Part of a small language model's weights.
Size: 14 layers, width 256, 4 heads of 64, MLP 896 GELU, vocabulary 1024, 10.7M parameters.
Training: a variant of Muon for these matrices, 6186 steps.
Each number is 500 + 25 x the weight over its row's rms, rounded and kept within 0 to 999. Layers, rows and columns count from 0. Numbers have three digits each. The size before them is the row's rms in percent of the matrix's.

# layer 7 MLP up, 896x256, rms 0.166, rows 613-662, columns 64-127
097:520483467456545499494498491496491475550501523523437508483484477478488527477493451501511467550536553534474497506537501488523492504534512538485508553504506481491524480485504488491543501476544508
105:547475535484494498472563487512508515478499500479519483531561524501551518515479487516508517532504484493516485516463494444522504488491487490491508521505492484514485550510494518519510476526467502
096:497489448527519502465457505535543498447537503489523515508509511517481506527490509485495482533490504499503475495493485517516528465486497451492481490531510546501532474457520456506499490481513487
098:519498497510520539559543499517530508438532497494499531470502536533485534454501501525470536474471516500492491505505502510513504496508512475447514467479518468532490521483496487477512441512516527
105:493482481518498480507455521513510532436456515507498493480546516509491466527517492449568538475547495467505507517457497492576503475508485511488512532553461509483516440476468513483465481514509479
095:510493516543532506460462522523472469476498532492480513509479513480490527489469503493505476482512501476483515522474503564501501503504477494524495499524490509508491517508468495519490519503508503
101:459496481519477504489505512541490527486468542506533528509519536502493542488470525484506508483524499513511502487529528530459478480474514546529496530500500472462564500498497515527471530502487520
099:470504497538505449495458501472513529520519483502497521490499518469535453522477479514500494522486472576495491473524491467461490492482529555498490511494492492541485544452478483521504503494498521
097:487498526513513446511506544468507482512508497508509493517514491536502496488467550506493515513539535499489507501499495489542496499510464448510461439480546482484486513530477522501504474508499491
103:497502513485450513481486472490507470517501481463493486493476503550488527504519468521522534503467470516500506499514514521499493489488437518498455478524489529526493548549478520491532510488512484
100:504483528508513527558478478512517497493476473505454490490488515516515490502491432546545493565479559497495492480508481510489494499508499530531493500492516460530455474535475534513527490471528514
103:489454503508463529514495522499531471472487487489516489511520547524484495508528478485510507498473485474502551446503536505542540466467508487465515496490551501558541450515441481533511501447515546
108:500470481500475525466486534531473495466520499517536494491477496520484473506496522522499519494474483485477510499476485559481454528482478492517533514514477466487487455532517521494538494495473475
095:511530482476475506533482488536519499484527487540530471537510481481512527529513527484508509486463478443543482484512503447519503518487449523484454472484490505513477463481525485451486492495516501
101:545505478500501482486529554473506485463532527507473543541535492470510484522527532502504507507495505483545484482502538471512486488514507480516506499493502454552505497503482491469482473512507500
097:451495520442466559509500483543461461512475502515506481446479515477499477510459518528533504516441455537508484509508549500511535517510517484493488463472507549498502484493501500489544508486519538
097:511502549502522518464521496516502517492491536508508501468520474485498532488529483518504546525460493566500528483494505481484487496507500486493536507482517462487507493525474485488484484495491480
105:469503448525510492548496482447494438518434498537498503537526507487492499507491497493508549494519512495486485454480488463491505500495512517496554540509503454496510520464467499444499436465510486
099:500470520475526487533467520524502513504510475547481498491497460476498539512473518498547467516523479491520527493524494464499511524544562518511518518514505491571461492505502473486471502532475495
097:529443491487462542535461532505537477526488472455504477476476490527484504469481546472473500465528503497534468507494495540500524489483450490515497492516511518501510524549500504516547529511477508
109:452491486492507539551529491498511516496553517510466467469480491534471515474501482465514508519495500468511483468496509502504421502470470478510538531488575481513473493497497505500497505543521487
095:491489506492545510441490512485472504482481510510481551505489454482494493514487480544469497505477503507515487498516509462515483491517495515459544511486471514509528494508475480527469470496514472
101:503488493538477519556474532520524530561471480507454492491521505516461500507494537547502488513496515525484539488488553486497494461505510522450496512503510475565475513482476488509467515483525495
095:540452512515538493484486549464506512546502511470511472529515442508544534503495538500516534443498491504479494492505492481498488512555502486512472452478467553511463521475505509515501501483509521
101:518504487484452515525486552520541551534498506505473509509480533504533520505500484503510527504474489475554509497522490474469463471512456489474522493508482531502483497483441493536500481482507505
103:493563520450515516485500486533439465464540500540520521535508464503527521508524504486475529504450483510532483424483512507514488489515506521509489469445491501492506457524460501548493505482486516
100:491508522481504513494514525472463486503509490497527495517518530507486505509467451551501518493512503469502528498497539528542499543455512471490509447486535537547444461483504554506481510467487510
099:514487525469484514505515516503521513518519466518456498480482511480552531504490516516483532504520506473503461491500519520507527484478501536475472484497530480485498504525510517540516500488491514
102:516520521513528524471487535522495492511440480488469501491494480500482540483492523542523515481509499476539521511493507491489503481510526470545500507519548431510506518535529467491459471499532474
095:457537505542501530500491510542497479502444523489522507520475481483477494498522512492477498516555493472459498449490501490480472523515491452490531539531519510494517520523489516542492491508521477
093:489529471484468488533483512470508514513478492523548467536562465491529521487471475502538540477535546582518481552479464449492480499523515530458512438534467476536513466502465494499486513477531486
099:515501535503527477493504479500501494503501448532470487459485465464531483525528495482528494532455503502529473425490536440508528498535465489483512495513470488487476514533489510520513513503510559
100:511511476499476494516530498505507519488516503526554511531531535501490494553489501506499433517514515486471483552471463483497480510508579479477503481516511511516490505486482515516518492485495523
104:508458478469476503503511523514475540448489536514539482501506501436512530506490521497411503507518507467485530460532500482532488514472450502491479475474530485524455480468506512502486499506550509
100:528490462491479508524489470522523510523504515484476472516538463556546507509490462472490531508497467531525501550475500514493517481471503520527527461516474515495552533477535436531502509520445512
105:521468505520521518475503511570502460515444500468484498480509497532490489477506477532525570503485495517473524490508480494474505493524475505530493508551484500491485479485520463483526476514507490
105:493502500549480534548475507527491517473522472493509489492449580522474502498483518471485457493557482498542546475498515487482551471446498471479541543502504500508498497520536497512487439529503473
096:513475478522503469528463476481485514528462465513498500520498507507512510465478506474480476505500485486473496549562504472523521513482521477439489506503472498482461510502537493491484532540495518
095:499528538508521498503544502560499473500497487533553494500490495475477493504490477520485475464461480515503485498501489476515450477484497487464482489490485512514461528522468552535520501525480468
092:517471475518539511482510532476509475494452488534484527498515457476516540510510497531535497504524525476492519503503452499519517515524488457525458511485530432544511522464510543492519473457521520
095:499531484462521506458480518467526495498506478514526542451474501526494421524458459522489472505488502522507522537475478480464467526470518463528503491466516460519500519460511451550537486519528479
104:490530459515462496483523508515511500500474506476482502496560506496495508515477457500491466532488528494543512481528508485507460495470488494497478516531513496504455508515512469476496498509508485
100:492501518437461474512491559497480521510460505514476508565530487513459483506485492542479496478495439500502509488503523467499472489487519493571475492530465476480516491475485510492497540498528530
098:507494529512517500529512504496474521504510493499535519484506506478513584505484498482488512463503518547494483517445465515460520538488490472479478475485502489509493490490492472531475524450522514
095:505526480514488561494505518477502508497535492493468499504482482466483439539456479481539539527519534481478519471447491501500498515501479481502494464490502534523498488466521510533506524479468501
095:472477530533537505505464494480494529481508464479465492527515479497488519440444497487461514521521458500480480497474512497525511497503523518485468484519511498514506482525512475491497575507503491
100:491468497520496545539504501497523519515473551556440457484491507493487570492494502492486511474473486474536509521489511537519488484526469506551521536486513502479515499547511534494443501467500476
095:475506501534449544530511537492516535571509512502523504473490535568488531459526530458552508527505500500480550514489467461508484504517513549472487459484523521492502469503515549463462511513502511
098:483458532483523503492491512505485520498467506469554491517499484533477524510520535552518507492487487492509520516512512498510552496478528434494534515506502467507501512487483490531529456507451464
097:472483482497540533516500478517507523484492510535480477502564575469504463517521495494528508485510467465444512522520475504497459509484531513484490475508515500487479504463530453510500507478498464
# layer 7 MLP down (transposed), 896x256, rms 0.178, rows 613-662, columns 64-127
094:451467494485530495529451474492533543519469515483459487491471543482537514528536508519517495519501494517533504499506491452504532480513482527492498507485508514506506495534542506482516521477480519
101:533480476471488473502489546480473489529479522520517491521508496499502517530536468463423487492496468471533486505481526459503551494509485540524467476493500468481494456489472504507476490525516488
103:512491508536514487517491513464528527522498497525501518478514510522448522485494518483506515532507529480506437554492498528505516466484501519484487550513507515512502458522537545488483505441479452
097:520555502502473493541476505501450493502495555486493494499496484505501494527516520488504468449520525470475438473491505464494490527513504504511488467473464475491514510529542518533543509522521509
100:494500509494489436550510527511539541449501511485510534521531515554502466503493483485510498503521461486519502524477494547521472468479504476503478502473499555480472497490495475501468451549510498
100:491474497495495501565525499477499539508480496497515493473517490514492501526516502479497544506519503476521501463512516499482528479489546503474484503485507501473501451512525465572486491541524490
103:497486502509516492508522468475479498459458528485511513519474504520488467535514504489535485526484509484479503457465489504472521527511480499503494491553454446501498502494481499505462508507503497
106:514505487520487434442527478501458511497479503451550545539473522508509520529491495499514461512530504522504547516503479498482488555507463543460474499496495511526510463482479488475502514488481518
100:521502506454447525492463482509481513445474505575529531522516511501520517444519479519546534488501513490513481474490450488472506507470491504480424525540485537515486487467525487522417506488511467
102:524493489533488472475482462487491556493482478477473487500501508520516492519507505514494530510516522499476503499531501501465493494462460500524546498478482490527490517531509504502495507518489432
105:467505494501520491477541484455491515506454525484499481508437521449532488520520503502514532503524486507443503522500478480512503478534429486489511521528531522529450482501474518482514490490483515
100:480511501483491495459536496551503477517487508514478493468502493546517503515483545496461502478456463529502490476491515535494479533487479492489491554496530532524507467477501519521518484548506495
105:549475503544514527522553481560465503499493519496517477530474474498455545518518480533493489491461510491520525517448495522466507488505542485491502535490503488515493516500562491480520499502531496
098:535490546487499511492483458457509507469482490491546474520440481514555504475510494513490472512490523480499527499509464505473511503518519483475482484470452509481514477514499513524485466530497519
100:491512515460510542492530490473504487513483512473497481512482544435511497471484552512528506462508493489501512438481473512475468468557472494540485495493513496508502496521497496490445532493471528
094:485470484462512513473459482491515491512512530487481442538513506507521491494506535473520503512497479544514491470488514439501486517494505484489494519468469568500515523453465516497468506541456464
093:508517487491500465498502503502476459492497476468481508513482533473526484490535498548519466498487450498511520515525512504499546486506501475498516507486512484543513517482504500521472492506526517
098:540496510560443468539493521491474508481516460431480515492532476455465528474515514509521477546490527488504509478523533529536514451517488496534472544477520471452488516551504479510510521465542550
094:498488500516485571499494489499536541491548508488526504485473539484483490470479481513495493505486477488471537570482472447539490484504483514524500465521573463506513499460484487474545486499529428
097:488529465492510500496501452532504480461492467531522501480513470547449482520498494531522531494569506496498510525558465519485534475531501530520497506500465517468474526429476489450544492520488519
109:466496525525531518483516542479506513519520509510480499530489441532523479500509512493521542485508536540528531499522494499449501501511520468534463534472529498515515491550510492504474479513445502
093:448488514505490525505504483519491456494515513542508471481506530491486528489463526483542462533489490493493502447455470501498512471506504479492515515503489527476535522535511514504532482494516526
097:511498480519535502490535452509557516514535501476492494498474465559469484514499487493498556542485498499534504519511459545483466504491507465521551514451513475519460522535493483489507475491502442
098:494535547489489488515552517496485514499520473455498515505508498457491514467488495513547518476508500539441502520488488548470459496488497507473534517553512546500494457492492471475496527517506485
097:510561491499479523510501528476491513510539526488491505512500496535538487458563466471559459477492515503465496420538433502496480544522496526489529534515485483484501523480481522511506540434489544
104:481490478523502515477494502463515508516522493499482489486500484513480504499453470504508479466530501535487529543475475533520478498528484512518538488503525560515505487527463487464515495548490536
107:538478516464500536517514433507504490528514493515568470521527547482466463542481499499504482520510496484484486491493503503498515485482496555502497471484514549498524539497483509449518502464504496
097:518467528488507561502497529497489517508543492506490422481480494524526510473527496501478515470488507508505534509492523508480508526516513504478461507491536489506485530491548509504527482489470508
097:477519521510489446500505496509518505509498525525459498530493468508458493525504489506544531483490497552512513514504500501474514540484507559517525504521452497510509502498484494532524504512498494
096:552505543522519480485519502477495479458542486519500515487508500516521532496493469516519472509513536498525488513496484531497489481502498496510539491511481483528486513492502473546496502516468550
091:477531467505460495548493473495464539489522512474500483471508523508485495509487494516516484489500441510516470461481497542473520498492508472490517494507510553492564473531544480478537481511482534
096:503470498480499513480515476466501528486528487509503500476529489514483472477516526498478495542481505527503540480488469486512521469506504512537507526497515531527545522436506515494535500498488452
102:479540464508508486546467505558487523441480531460465505552496489498494542475511494528476526501512491480526504504479540493503528481524477477508484476500527535444497458551502534465548540517487525
119:543516497472438484485489528499529481498466518529476516512476529491464509503532508486503495488491527488544548481484525527526491486467510454502507476476532483555502528498487485496474546493510504
097:492501474497550472477522538461504551468529505467477494555529518517479513483501491507495524500498443501473487431486508469489471516506504469514505491523539545527506476479535531517444485486479526
101:466475496487482499551480539471528485503479545498519491501537478541481505517466530513481548509482538486501528488520470485532503488499505518504526464489450444479512537518479497482530518463528491
107:507507505457497525535513470529512474526453488514467483490525527524509529485496464481496501550458501501498497544445499525482532509478498511515447486441490540525519491463505529486484506540468460
099:493511511536543506524490505533497496501513505483493533540470478512485487485491487469479517475503454465534469498441487496489541467457468511500508474510517490478507470480479523494510465487517501
095:473530473528517487519493490491519486491490473529487539511465548509514491504517488482441517457467457527497473476546496509494455521458496498527503546562543487539496506535504473526499537531474501
094:500539519505483465520510517481503523498536493497493520480535478522501515492486509489491536492531512512506449490537541551455461495502529478459550540478449502495535495477477475535556469515458518
099:489497489470503460487504490490506463501505487509518508535505526504469525537459494507476507527520477502486495482464500446503530483481492497469504517509524524530543492520483449545504422457493500
104:463529531517526486486521515499473554514456489506458503510506501521470505503460467530479492503443501505466465512497518495540472491460515476506540509514504564503507499472501525473543475489504498
100:470482479516437496513488502544489511493482481549525522500479471469495519483484515539476503523525503511498526500489479479494479479468526501498452474515491521487523468518484457475509490488477497
101:490502465484512564516535519539467432483492519490463458464482472516519519541545487487454528474513495566466517516510504524487528501505476489517493466492549527544462501548488543476524536487480504
092:470506537483546515501487470530480531535549519474465516469499530495523467488533478498527527490457529515516502506519506462516501469455565511466515528533479520489517505517495505475496494483501499
093:503516526483492514487501472449467517480479543485532502474496471507519487474493452522533539478498464516505510572539494551466506528521524511463521458477477484492492527483501474478491504449506465
098:502517483514553519521509510491508523530440494443420521483523518498515516482477462500494519538465510489517526482464579494519513551486542463481488457521537503441504485496484506577544490509513485
115:507489524503459524476487568475520491488514506509433441513466469532491494484528557471481496521503535542496510510485521503513525462543529536557423470497491535483483472471491517561476519499496495
095:538497534478459478496475515477477566462530486500461494476510485478484474533452469502520517510468512493497468524519495508517484517515542498505540520510478535540530540460498501520510501484462509
093:516498536478489503491508495487496496494511522520483442511478518508489455506501536530493488492494493505514457526485516520446506499467497492484493489464488569528497485498486536499528496511465518